Weights of a small transformer language model: width 768, LayerNorm before each block.
Each number is 128 + 24 x the weight over its row's rms, rounded and kept within 0 to 255. Layers, rows and columns count from 0. Numbers have three digits each. The size before them is the row's rms in percent of the matrix's.

# down: layer 5 MLP down (transposed), 3072x768, rms 0.0356, rows 1079-1095, columns 0-191
# up: layer 5 MLP up, 3072x768, rms 0.0356, rows 1080-1095, columns 0-191
down1079 134:112091161139149130146133122088117141174108155139110104134112148083133140109141146125116170105137119136088129142102113116103129065106175153134128138121137140111110112176150131123143153109195140151115107135106125141161108109136150142106137116145141121100155146141153174165129117164131150075191087102168099142122143117130112094142115109190106177127101147152111141141062159154114151159123114156126164129131125124108064118134145143139148151127132144094162122108135122144117109128098140119136129138127127103156119119077114140128098129162111139116119157147124117128109088141126133169
up1080 100:132106098122096124151124120129143137142130124098130127111096151115108105131136148089114138117119128112091075121122130135165138111121107101096126128137085138111082114089120131161161114158144130128179108128139163128156150120092136128116143128139114105140161145166147163120160160086138105150138142087127151132127086138123130140139157159108165111114152104130185102152103124147147122122098129111159118141128142150133121142129128141166117111111126105119147104109122078183145142103112121108190146153075118158111181093116151132136098154131148171120146123114113129115082173111134124129
down1080 097:117122125106111145164169119136124150158112152129127144136112150122096092095113157160136147173086129113090096126117105116148143146165094128103110122159117105132131103127146153136132150139178166141155103120112163127186142093104146139100173087123124103112202124135170123143135136135125132133146124084086086134150092102113107109172111112122145098099127065132154149179097106127150144086104104141126100136183188139124126127142149121113122144111162149109119105117127138097134135128149160142109131137159120145130091124118098121157116132135129123173127120136131095144105147113137129109
up1081 106:146153067154166137143103163120149139151184169090116135101138137119127148134089134079112131137122154121085140133100143119134145122149123099141116123135127173105140130123140107186107105144120130150123102092169168136128111158126138108166181131139109133136149149098152109145086125144119154161117151103120119092158076098095123146126120151131170114141153121146168114114148120146125144120122115145135106079104136112110144143125129152108112118157162131167160144092108100098136159103127114100116143117119138128155140129123123036122140154119157080102132112135119089092130173124144137123
down1081 105:096112049123096162127104180106098120094126143134103138172133139116147118149147120121138141145108094124114139160126157132169151130152088121156138133165118113185141119160148151151171107103118133150132157123110126155080149135166131083125103142156132144138155131131116119083141109111144148145142122183159114132144158110126106169099121145096139172150131085178140138180120150124155162152090111125100098118158081118151112108145125126121188120137115116126171151141150134083126144136168122145132149122125129144138086126127148134148130134127090144122121090152132143094118181118120118140
up1082 094:132083149143152122120119118134154098143151130145147108119123152131149111122145152160173096132149134101079109167143179123169112119125110104143110154149122161130108161112144111098139140097112152086133095134154090124134151128154134146119150169138101155066090095082130149107163176172122143148122165133166128127135129125123133157154137147178144135148144140160163127101131096137148115118107131115088108150097154125099166127125134107110105109131111119138101100127116124110072124112107128092123130119158139183181102136171119125156131082124138127100143152180111156126162120150139121156
down1082 097:142159139134153106137110128138142121123139118133134154098133164117132145133138116117165102115118140087127137158174125166095111116102136141132134150133115156127104063129136116142142095130118112134105124118140154123122150106092168220116115149137148120150178115114130112122093131126076104160107132135107166117141113126123091101115116116087075118124102163156139103109146152182109196135122119128105153110172124119154135161132125088124143100168094077148161186102161137142128059162099151150170146100123141138150151111104145097131094132092126103132117082141133087136132098146078120107
up1083 129:104152115137164097116091101121142172153139135118145150101121106085130139131162120160133118120162105148094111141086094131140105137125102128101152091118104170081094095122134106140126129140140122100180203158161114160174147081144122136092086138087162118103091109159082155052119134144134182136104151151190114163134108109109150120158120132144143119117126144135155150140109167116105183089082140120142083141124153148139191140151126093127145097182090133127091112134130114145141125104097140119125114137162140088139152115121192145108130148124139128131152123125134142133178109128083166205
down1083 106:133140119121160084142106140107151132118121150141147135118149134093117135157113145135090103133130091178139119097108090099144140147076106106109112117145137177067099129084141113133117093127139133172108154125136102148158111118132139104129145143077134130129124122168122135089137111168128134106108132126152143133106081085123103157170084122124207134114149126145138128120118145092110138135088141130187092131123152106125115109133115153096114093108086105153139108115138090140135131115104163133138093164115117137127183160121148143123150184150123132088117113123111158193172136150088146140
up1084 106:159112110123101110124182162125147122121166132162116125129132081179126109172111165130166142176169111073139098121142133104149166130115142157136152109138103137123093125158138124121136148112126114137158124150143150139091140134090112103160124191119125126112079116108126100125170090139131168141101156132153125136134142148072137120141148101099088120071099148126117142123088088151136113063084123125114127130160151110109125132134109133155098122121176140099132131128104107118166115172105119145108156102137121087122111126137148134099121110141117094100154139101088148141176103164106088143
down1084 104:173075152157144140098146110088132159096169155119118115111110078138110170145142126143140166047171121112119110102147090163131100160134120122113191130160167125127150159117146159161127173160121118151168121121129103115103163140098179136121130105100172137116142162102135133125108165107140105146110115147121131138115129146093101118103110141109124143089132156133137138141156119169107114125139143102150099147107159071142159115127152124160111121104098107168113138142088133104107115128150097116115111142121080130136133117062147136145145130128162147138118165132150141114103143120119133097
up1085 100:131126124121169127134132149128142094141121163138085121127111137131111169116075124094175091125141120165141133125142118142129160154128143082153127127118099131120131144157173119108122138127151093100117125134165123193162109115116143153135143142129120136090156124104119107117111112144126134147161191117148114111134123115146093169111110105101101105164123110145113112129156084155099129118114161140093187165159154133151169147139093092092144129111157142127136151124180121108091171140137097129128104115172160143135112086129161148146077137126071131106138112083122134143155197121148172151
down1085 097:107066086153132140123136120103133153103113098100103114126159115136121164136127081162121113144106143130132111148189152174105119143138141147135147152142138152142139174129099106111110130120121151159103123116117158128116157109140171128133067155135107074167170093158164142093125125155112121150107122118119147127141131114131175118073143139108097133108103080106118138100140122141099166110118090122125107128190137136097142176120150129133118110100158154124119101151172137152107124073096146118085132121095098178146146138163151119116088118123139155163117145135118133140135132120132095108
up1086 098:184177144146163129156120152095138116101127112111125103128139117155112119083146136079123143160138144179143116098176115113122155084189136127148122143123101112135148142163130110166118115147120120179111113122160144166153143104095136142114084099126146128162125137154148135119109108146188137141102101084127126114132134128093109107121169148127157107162126105156134094160117103127125117105109117163105108121144118139117136141117087145147113113120083169148117128118137132115086126143136147137177138115182137118107089110135125066138127156155118115119145108134141113069148127131149110127
down1086 094:141097119115155135140074110110134131109127116131181157100121125128154154152140155121136150118126123153130096153114137158124111079126135091140133097153177076106135155162141074159088117150124105171137171083121139159118140133146144112139131152130122079137115121180086133157074106123147142122115123138061143137146135100121167116135134145088178156167131101120109131108130135129120153139088097102148142072189132096105085101144087135172106126096147064116140137146150146118148149133115157131135159098126176146121158148138082105145130156154081118170116172154139121102109147061123120123
up1087 107:147137132158110162077138104127140161122155112128180098124139122099131088116081139093107075125102139130096139125132078136094119131166145146143153142142117119083098107127110138105130064151100146093148132079135151173103152149130128128111108122158117126124130145121114147125099146115137144133139112156147167094151110123093143122113153143103109121124150094093146103145131118154145137086113145114100136149119118118209097128160115134105126142114148149129114110109160114160117118085132103158143130143138132124103059145127126130152123129103108144110062077154145151048103128133112119112
down1087 103:139134153111118141105153088141097148158162137144145114129126082120152176149154095100091099143133131106110105160134117153091111127116132136146097111144141136129170131137153126116092110111108132149109119148119150108138107171127126093100154154139159105110163121091123115137145120139078113127162124110102130113121114129121105117080126193100149157088130140132118124128177140158155112146134137144139100129122113133116115147111156114152134104117160096156164156121092113176169138151099120135139107126073150127122075116057122131103094128148135122140097105167154164139131097126133126133
up1088 101:108106104093114167129120099101135122112130141098096144191119113123115149125106117131075154091105131126150181096149094149101103153125167138171138145120126164126170119085110129162161133158120094144162134186169103139168112140089129115137122127118154140153131135157147135147141128157128139118117155123126165131172113139068095133138133119121152162136113133118145148124151149142113103137124106150126170087099100140130158164128154121109097141127137109175090108157146117114125130114091131116108112142112104165144124119136152114085172116098164115125125097110171132130143110130112173124
down1088 102:156146115107121138130148113129121127164119106122120127170147140139137103172141133118141101142086124129140125143131160097145129166119170141159078131105150102129082104161154179151157117124085140106126108125170136114118158143160116091117128117093123146143127109174106138128121148117121156158117118132128133122165150136112101144103145165114097153138134076162138147130116126151125120130075116130169141119117061149180134097088174149196119099153121133150148152117120063124181114157138125156165147119147109158154121105119100147128161106117146097146155122113131136132127068125102124130
up1089 100:118201126120101118113129138119134138143155103133079155134141061146104149167125164121138151092108116111139162089132110131157132145157098175080133111096129145091077114153151132129117138154134127120095157138097123109131136109155111098104147124119159164134117146119090120160111139128124141140155168149117109099131097137137130128162143102150138104088080145127102071146097170159125131102112146147148126114145120146118151154162083121118111097087135137074152084105151115102113187134148100147106145126125117119137132155138104109168165132145125104135129104136151098148160104145107142129
down1089 103:127106147105147106171158110155156124065142137147089093162116142091095137132143132105146169133148109172108099148140170087123092124089139159114125096144139134108116122140080082125143138120155129104157147099166132163120138137094112123084092123150141186135066104131175085143130144150142170133153072110130163068118146167123056136097116137125119141105141110125164109073175127091108149114166134114122103087126118147164133178142125145137137130112148145095125114113152162084104097113124136136129130190104158170126123154167130105141135130109135152177120121115140141145177121093135116137
up1090 102:133102142159120121141105113121135145106120151106148143162121163143084093106114146109125115120135110101116132105142154171126105150146077096126098104146109148098118121103128110124141152138125111160110087178145142123121145136103138122131095135098112141144112122125153157112110101128119133197117115080147081116181144107136107141187118123151087102129164094141134139132113111141100104117173162135131140104107138160142133190117116118132129111125166131164094097088137154166156127106108104126124176129074129148131129167153182147153139100170151139090144119144173131074170195135156107147
down1090 095:144100101104080113155143114137112147145116142134138138123105106151135107109115112129120124131130098155098172168103120155115122092185145144138160129111143159099158092151122123090122182107124105139124124172161124165150130111071159136129157125149166109126123114137133107101163101110146122139111125120136117108148126132132142142098120131146111132120095134114130108132147088125074144120152117167115108099109124107082145124134144130103078167114119100174120136113125127110112134117157145131135138152127126142127115112133103159084101153097122130208148124118139105160111139134125125133
up1091 101:118146114143129146120145139123174131151169138150105110114103110131115085096168154153095099080100124119118129117141166136139114098113168092141124145150166127125126164148135134123131118131121090123093117124165168122130130112137105132085118094113164149109115156095086176126121132116102114141121115120116107127136109124161120110102123118132115145134109074120105138074159110179156097094122092102088146103146182144141119180132120106182119152056115149121145131078114126129131168143137095156142103129111127155137086153096131137174110154113116119128142102113124118117075148153096094135
down1091 106:118144144132121095155156144169174122160164112156143130154089115141061129134138130131133172080126109117135116105093131111109112120102152141135103122088103150162112131175165139123107120153115133136194134119140143163138108114142126104109160162159082089088119103118127131129104125138134115152134158142132131111097114138134086110064108093127100151157140147143150111129105115137101192127082150153117152126166153098147166102153136127095125135106140115102140142147137145081167143158123118115147132125170159138158151119131133125112158100160132135170119141128140101122167178151141133096
up1092 100:112118120126128114106099123151173124134093117079092122116140107144098160141105087125166088142129103130154135110114136166158134121183095149164129128092100095171128121112119130090128123155105078117152129140109143104169115066105132109101080134162109097112139115151133082112126128111116168180141116132157098116105126136143107109128124166134082087121127117151120122146126149197127169123146091127124113145136113132139179142148136128137138120112133157189129090142142130089134138127104158082129149129117142088132091164163153087136134146151155128137146129128100104112142089142155137129
down1092 099:167146147124172106112110107129108070172166137119119147143127143140166130123116104144157164146100120108120149154141123134143091103131125094149127124109103088137153110135079141123105118106124112142126115099131120143125153094146192181162107109156152095110154120096118128152110120103135143154152126137121102105095124112138119122110141159097166125119108133143163143130136145142106134095120102140154093144179128126153143109121171129111088138128134148147149137130093099169142117155146199121144117149136123153120053154139094136132116136133138134158062118194094118125117134118103133139
up1093 115:100158114116112137105123156170157106155145100162169117127145098108116119131054079142135084124117111115141144137142143117135103103122134140147155106098125087152120188160080143118122142136095143101130171124104107114088107142089137138140110144099128135119115145142111110104128120133139109195149128152127112151167132094103113103110127138144158089136132131162146107113110098125142165126122172143129171134128108130108115124115136130101120145129142136159155106086129129137129143126150124144136163095168126139115139159144140131123088123153106091126095156113139101132122121149104098155
down1093 113:141099128162123171158158135131134157147123118114093114118134108099095136131098098139111142127157115177147132135132127180112113124139123104132163112136097110078130115121142158112125106090150145099119128098123133138101112117100143099124170106137134172096121102102128135107142140141159159183126092190106125111146125115113156154154125157127090112153172082141124168170079137155085106134166133096150108118123113100111137158164145129105126118127139088153154070142121103150140147145168133154131143075093150138093094162146138124136144123113130140069137166087108141142142118172105133105
up1094 104:112109117126055095124162104133105117083129147157116108139144099111106117128132169110134147137108110145098151137149171134137082092131139167130128120107115133088131126116133099143122134093124141119112107162168126126152117160170108119145148138115086137122119129119136102128142105162126151102105162099164136107165162161161116081175140110136117095133197177142130133164111155155130095104160118097130117136130148164139141150150151147131149115084122134106115122093159160128165129138137152120108137136118128122135136118157144107101154081091064140136143158122148079107143137152126131096
down1094 098:131114125117134097098126127046170090141122147118178109127121131106134118178089142122148115082115142179106132087110122127133141113119136129138121148126164205134135164141120155082136137124159106105115122096159138166164083152115146150091090150118160115116154146132128138122154167076154112091086101134136095080120143130090155137097165110129115106151106137132136118108100132154136120167107149114119117169127087118139131128143114153159141150126111205126143155131128108126093180143116139168144169166146125148143120124069153175114152128138182146183125120108134120117140129124114138118
up1095 109:115125086134145144137126128127126145148120090142130154186123158096118140121133140119135095121108085098100151123104121120099144121106148099137121123100115096090099121190115166200118145135117128133138108126120104147113129076117143135180148083092150125107120145169098093144140135102157115154134137122175157126153108096121081146102185125156087156127129117127166085080094127106098158146175155132174114131084169132131145086139084124154126141158096153127177149157126152132114121100126130160135093134120117130151160172136145088099130098134129165148128126138132123107154114130125115120
down1095 115:145163132127099116105162152123146132112126127128092124126168117089099134142112132131161131150121110077153144098136114113157149137126112127156104111124064109133146141137093152131182118131162123139115079152157129143094102139148153174126141117123137106130153134136105086154144063103164150158118154181131127148142150180153125099109166151082093173119142112154136100140118123127136114124122108115119103134134125134120117139130115107149096144111126074127120124141127163130117127115155176107096106157150125125100154157137141113090126092115103124136123070114110114119112112072114124091